From a checkpoint of a small transformer trained on Wikipedia: vocabulary 18037, RMSNorm before each block.
Each number is 200 + 30 x the weight over its row's rms, rounded and kept within 0 to 999. Layers, rows and columns count from 0. The size before them is the row's rms in percent of the matrix's.

# layer 4 MLP down (transposed), 896x384, rms 0.153, rows 718-726, columns 0-127
102,185,217,205,168,138,224,189,196,196,151,221,211,196,235,168,179,213,184,184,204,215,216,122,206,230,173,178,147,178,168,178,243,188,196,176,242,210,227,198,203,221,179,173,217,170,192,186,194,191,183,172,181,158,165,223,167,219,193,194,190,189,182,195,172,199,217,193,157,191,180,259,214,212,150,251,215,198,212,199,244,165,220,286,212,163,228,204,237,163,227,189,163,157,144,206,153,205,241,178,224,199,183,202,298,227,174,200,166,182,201,265,180,199,218,267,234,170,206,225,159,193,269,191,206,195,228,228,173
094,214,201,190,190,170,216,229,186,229,205,228,214,212,227,194,249,253,169,190,187,215,173,199,135,176,218,229,184,158,178,217,188,157,181,180,197,208,148,165,247,197,176,268,173,212,173,190,190,252,210,161,139,200,196,193,210,165,213,210,210,229,243,196,246,195,199,230,213,178,160,225,212,248,232,179,190,232,210,113,204,183,155,231,248,180,243,296,180,171,185,221,173,181,231,206,203,191,237,191,144,216,171,205,222,244,226,238,194,178,194,186,200,206,234,227,191,192,180,175,236,191,197,241,193,245,147,233,154
100,186,200,202,234,196,132,183,166,254,186,239,212,238,230,202,155,207,204,170,184,201,184,168,253,199,223,255,187,220,198,237,166,179,168,246,186,188,193,154,213,256,181,195,144,226,177,213,227,188,196,214,224,160,173,193,179,188,219,216,242,213,156,219,171,205,183,172,152,202,258,203,189,161,183,236,186,228,151,225,205,216,178,147,208,224,180,184,242,188,206,191,159,188,195,234,166,167,177,209,183,220,184,186,199,212,150,187,236,195,258,171,213,150,174,239,277,199,165,217,207,174,215,226,229,223,180,173,174
098,177,211,198,234,175,225,186,228,224,185,184,152,165,204,215,240,196,212,205,205,187,184,178,214,209,196,195,211,190,192,255,217,235,209,227,225,169,184,190,219,135,133,182,232,260,144,255,232,223,154,170,199,202,207,228,198,236,196,231,191,238,220,173,186,231,183,172,200,164,219,197,132,152,272,181,192,211,176,194,157,190,250,152,242,233,198,149,169,180,181,187,192,195,179,190,191,171,171,193,212,202,247,249,159,182,197,157,219,186,207,205,220,244,189,113,217,190,165,216,191,216,197,183,223,209,144,163,228
096,182,195,246,227,208,224,238,221,186,232,212,271,213,223,206,203,179,209,200,213,188,229,220,197,189,228,139,144,210,225,179,190,222,150,153,260,163,150,167,207,200,206,152,192,197,144,165,220,203,225,244,190,232,188,185,159,173,181,210,196,223,235,172,186,151,178,159,183,195,163,160,209,200,182,192,251,217,197,184,185,154,189,169,233,143,135,198,172,234,190,176,207,199,218,174,238,233,211,219,216,229,150,177,180,211,179,210,155,177,226,244,194,191,260,216,235,168,168,182,202,213,239,185,213,171,176,207,168
099,237,248,156,200,272,195,161,189,217,154,173,159,232,179,226,225,227,207,199,176,187,201,243,213,187,206,163,154,246,119,165,193,193,159,212,213,213,162,242,222,195,228,172,193,234,220,219,192,231,228,239,188,137,217,188,220,184,202,166,202,208,250,165,229,191,184,193,217,186,224,218,191,222,200,149,218,155,171,233,204,216,196,156,217,226,186,182,206,150,137,211,187,178,192,191,198,211,219,210,160,208,205,198,234,129,204,201,203,177,238,218,162,219,223,204,247,189,215,212,240,204,181,214,204,208,196,179,222
095,228,184,221,135,260,207,172,203,232,206,194,184,221,174,186,172,195,231,192,207,164,190,212,242,240,229,183,236,218,164,201,206,193,286,216,232,205,197,188,146,191,251,188,172,178,189,158,218,206,212,196,220,241,172,219,182,191,205,189,230,187,168,216,178,187,214,202,197,187,200,192,226,198,278,208,183,239,283,203,203,197,271,164,188,160,151,259,134,192,201,203,142,184,175,227,185,220,165,157,171,229,235,213,260,226,209,218,189,218,184,188,267,194,225,234,216,193,234,223,184,189,205,214,183,168,188,195,223
104,233,197,172,177,178,191,224,187,180,171,241,200,239,227,189,238,247,181,211,180,198,180,176,255,226,223,235,194,193,213,123,199,228,158,161,222,207,198,230,171,193,196,204,153,160,184,160,266,232,210,217,194,217,241,150,239,173,237,186,246,183,163,148,221,176,190,211,209,209,267,197,207,205,238,198,250,184,215,293,211,201,234,195,238,206,177,191,242,215,206,193,162,211,209,224,173,230,213,181,261,209,242,202,218,221,213,154,200,200,185,131,198,189,188,216,170,248,226,224,182,210,244,243,212,186,187,188,170
105,189,175,282,157,250,174,181,240,181,215,177,236,159,248,256,159,238,173,192,190,173,270,174,168,186,212,186,257,191,138,151,135,183,245,187,233,157,201,184,171,171,216,228,198,147,196,172,180,230,200,188,192,219,184,165,215,189,215,129,221,172,243,242,224,136,220,228,147,170,172,206,209,188,166,214,212,153,134,171,203,184,208,205,197,195,225,161,249,200,239,211,234,232,203,155,213,176,153,168,218,237,188,230,189,223,168,245,193,197,274,182,153,231,207,265,242,202,168,209,204,190,203,205,188,176,231,249,185
# layer 4 MLP gate, 896x384, rms 0.153, rows 719-727, columns 0-127
095,186,177,199,199,169,235,200,203,228,267,167,194,217,203,156,230,245,178,200,211,172,193,186,209,194,244,191,158,159,180,181,220,186,177,159,219,236,235,173,210,183,186,233,192,224,220,161,215,231,236,209,155,189,195,146,208,190,221,214,192,216,204,229,236,178,164,201,236,164,146,189,204,183,193,186,186,184,192,143,197,181,246,150,213,170,234,174,249,189,232,231,175,177,173,266,145,159,221,208,196,173,219,182,187,183,194,134,246,198,208,204,208,173,208,256,212,228,224,188,210,184,191,156,148,212,224,144,191
103,215,209,199,214,210,208,222,152,194,201,181,203,220,158,149,219,209,212,207,177,241,171,148,128,196,197,184,258,216,196,290,223,194,187,174,156,153,216,198,196,179,201,247,178,211,166,161,158,186,225,202,154,159,193,238,176,209,230,211,185,208,218,230,250,210,172,239,181,263,213,248,226,199,189,183,205,233,243,205,218,184,229,220,200,213,152,230,177,270,202,194,166,206,253,232,234,175,193,227,192,207,207,177,238,177,244,156,156,203,194,216,207,207,172,216,181,213,122,239,228,209,203,221,190,202,157,217,175
099,152,145,176,184,174,218,216,126,195,207,199,223,176,219,210,171,235,192,235,140,251,166,228,215,225,255,239,165,208,185,186,198,190,174,134,184,215,202,162,182,199,222,153,157,186,224,180,223,183,188,212,151,216,188,192,207,120,167,179,208,200,219,149,160,197,195,180,164,270,156,178,212,237,183,235,232,271,223,233,208,234,170,199,182,198,258,192,214,209,193,239,240,239,247,245,247,232,206,197,207,215,177,198,193,198,191,218,181,212,175,182,193,192,222,270,151,177,169,261,187,187,150,213,181,188,178,173,210
100,169,199,183,183,192,236,199,219,159,253,189,186,181,263,218,125,175,214,217,224,212,206,243,206,136,152,231,235,174,200,176,224,190,181,183,163,200,184,206,193,203,181,204,214,190,156,244,201,210,161,171,159,182,221,195,212,204,175,169,190,181,184,222,242,205,142,206,187,196,205,201,189,161,159,157,177,212,250,212,176,139,157,202,220,206,220,238,205,217,157,150,160,204,135,144,200,191,207,146,172,240,195,201,217,195,255,187,204,205,201,180,223,223,135,186,145,211,175,209,219,180,200,195,186,187,219,237,194
100,168,197,206,204,175,199,213,203,189,214,232,128,172,190,196,196,191,203,178,214,198,158,203,196,196,193,210,170,197,249,147,218,185,217,231,180,203,148,198,207,235,221,195,274,177,219,192,169,189,191,181,204,211,207,219,196,210,168,266,212,120,142,194,180,159,210,214,206,230,174,197,231,165,163,293,184,176,225,219,183,256,206,163,195,193,191,161,184,179,211,216,282,266,225,174,200,214,222,185,182,183,193,209,221,207,184,199,240,210,199,197,227,219,183,244,178,223,163,180,251,271,169,219,178,181,225,148,218
109,179,214,227,159,187,228,225,144,189,272,215,135,169,189,163,226,182,216,187,270,164,215,208,166,184,184,191,194,210,239,178,246,215,165,216,240,173,216,197,150,160,165,164,201,216,244,194,229,242,217,177,221,182,183,176,236,177,170,225,246,194,108,165,206,197,227,254,187,234,157,200,184,199,219,251,230,202,166,175,178,210,184,264,221,228,149,196,208,181,168,197,232,210,231,255,190,202,185,189,162,210,226,175,188,210,158,134,168,205,188,216,239,183,175,171,252,213,246,187,206,240,172,208,180,253,172,205,195
098,153,191,225,249,247,197,215,184,162,188,231,217,208,179,199,176,205,253,242,223,210,280,229,125,221,218,197,195,210,268,201,230,195,174,164,204,198,250,187,185,201,213,205,230,172,202,188,223,207,216,203,248,223,221,218,207,179,266,180,223,229,161,192,212,199,209,182,176,167,218,189,262,157,197,206,216,216,223,191,152,199,269,245,243,197,194,204,191,208,179,203,219,182,146,217,202,215,207,192,145,201,207,287,185,201,233,225,223,197,217,184,200,183,215,197,234,172,218,200,135,203,159,176,177,158,240,161,229
102,224,229,229,246,167,246,207,257,225,143,261,182,172,177,187,227,216,225,229,173,219,209,200,172,198,261,163,221,202,190,209,235,212,184,223,124,207,221,204,179,208,147,248,205,210,193,185,205,187,194,181,232,250,211,189,225,245,245,278,182,220,210,214,220,226,194,203,240,167,221,210,201,190,211,192,157,163,148,215,245,230,204,187,223,193,164,242,213,197,183,187,191,175,230,163,212,205,200,200,209,221,199,221,195,184,225,191,186,168,172,235,188,200,235,212,243,236,210,207,217,163,198,233,244,177,202,160,200
097,199,263,199,186,267,161,179,158,230,170,188,167,214,210,221,228,230,210,180,216,225,207,176,214,147,159,149,148,178,224,181,179,248,204,180,169,217,186,220,168,241,238,166,208,163,226,181,209,239,163,236,224,234,208,167,233,212,208,212,195,122,231,251,199,214,174,168,169,184,196,185,216,183,169,233,206,190,195,190,220,154,234,181,181,160,146,186,115,185,245,138,225,189,223,174,229,250,186,187,200,235,196,208,202,209,235,209,181,180,204,158,231,208,220,174,136,230,197,163,202,184,212,211,199,212,190,175,174
# layer 4 MLP up, 896x384, rms 0.161, rows 719-726, columns 0-127
091,213,203,159,218,199,209,226,236,217,280,183,219,176,200,200,188,244,173,207,174,156,164,221,189,221,199,170,178,171,248,153,194,187,239,165,236,209,186,209,220,164,262,221,254,195,137,182,184,145,215,243,148,234,208,164,221,206,298,214,201,141,208,176,196,197,204,198,237,248,134,192,187,227,173,206,223,277,168,204,213,180,180,203,215,186,194,198,228,258,177,230,180,192,186,261,205,227,224,209,215,244,237,182,200,180,198,223,204,169,122,165,176,184,247,279,230,229,203,213,220,203,197,227,196,244,192,215,197
097,206,199,197,183,176,213,171,204,182,265,182,237,226,145,182,212,176,190,184,164,210,210,164,213,188,227,221,239,278,216,238,298,183,215,225,247,161,200,167,183,196,178,159,259,186,181,222,162,189,221,252,237,233,190,175,152,171,263,163,216,198,204,163,187,205,188,218,218,208,179,130,146,119,263,200,211,167,228,230,209,213,214,194,205,192,188,230,177,204,163,221,163,168,214,257,210,162,155,273,167,192,189,194,183,212,200,199,176,254,164,203,219,258,182,117,170,188,161,248,262,216,186,175,227,180,167,153,184
102,194,166,185,200,226,183,198,177,216,268,232,192,160,164,192,225,222,175,157,271,148,259,195,169,246,231,173,250,198,251,193,214,145,197,203,233,225,176,236,206,221,218,207,222,211,168,173,147,247,162,211,191,213,225,298,193,185,126,189,198,198,212,189,252,237,223,245,219,200,208,242,203,208,203,181,132,223,223,154,212,219,175,195,180,189,183,204,187,180,211,173,203,200,169,189,252,172,216,179,211,186,198,238,206,223,197,162,216,183,193,201,223,227,197,221,184,225,215,235,181,160,157,213,177,208,186,224,204
095,246,153,204,285,221,217,219,232,203,176,232,267,173,215,184,195,145,256,186,218,233,177,251,184,219,185,248,229,231,225,204,214,212,227,224,166,207,185,177,177,182,232,201,238,176,181,188,165,221,237,239,160,182,147,240,132,187,246,221,174,192,232,196,161,216,215,222,227,195,230,177,243,202,230,197,233,221,232,229,189,154,243,244,227,195,205,165,229,190,257,215,177,118,199,179,187,138,167,165,202,210,236,215,190,193,248,198,149,229,156,151,245,225,198,226,270,164,162,208,257,209,249,229,242,179,167,220,186
095,145,215,176,225,221,202,195,247,221,242,130,206,208,199,221,210,184,241,177,245,187,204,178,185,203,213,181,195,216,127,201,235,204,163,227,209,214,192,182,183,235,179,158,241,187,190,219,211,206,187,192,191,229,162,249,155,147,188,204,175,236,163,229,204,224,221,204,206,161,220,239,168,181,276,194,153,215,241,213,250,201,191,210,221,176,180,153,149,210,227,233,141,175,155,188,198,144,163,191,189,161,134,201,210,231,184,201,220,239,281,230,166,238,174,145,255,126,212,230,227,249,194,163,146,204,188,189,189
102,213,235,148,240,202,220,221,235,202,236,195,154,199,228,195,190,192,187,198,173,197,171,194,162,183,221,162,141,184,216,126,205,201,197,212,251,192,214,232,178,231,224,185,237,257,167,224,217,171,223,201,224,217,198,222,195,171,196,171,195,203,168,168,197,180,152,177,217,234,225,118,236,243,165,202,179,206,247,156,151,190,211,223,185,222,232,180,223,209,179,170,167,217,254,180,203,180,224,185,258,209,212,182,153,195,262,216,211,221,186,199,183,229,233,208,233,188,199,221,195,218,171,208,210,213,191,267,169
103,187,181,150,180,209,199,209,224,215,211,186,190,190,211,203,213,146,163,232,226,152,199,201,226,200,185,201,196,169,171,218,167,204,184,195,213,182,206,187,220,171,187,283,164,178,190,198,185,183,196,189,204,201,199,217,205,151,217,171,187,166,224,210,188,197,214,198,150,234,110,205,210,224,160,203,195,276,263,232,173,207,138,207,230,227,158,238,173,196,221,167,189,184,138,217,224,203,170,222,179,214,245,197,197,186,217,165,198,183,252,191,196,246,236,196,189,175,216,193,196,172,170,249,192,229,233,198,252
102,180,169,227,243,205,222,208,236,198,212,194,175,203,236,221,164,226,233,221,190,177,209,251,188,192,220,191,213,188,166,198,228,233,205,181,225,229,124,192,257,200,171,240,202,174,219,181,137,208,227,212,188,204,183,228,220,221,223,232,191,182,181,225,236,196,234,208,226,180,190,183,202,170,213,183,144,191,207,262,180,231,175,208,140,203,236,212,254,225,183,127,202,182,218,228,126,189,166,226,224,160,193,180,206,234,138,216,246,214,210,213,173,221,226,201,194,206,225,164,208,209,186,252,179,146,219,190,202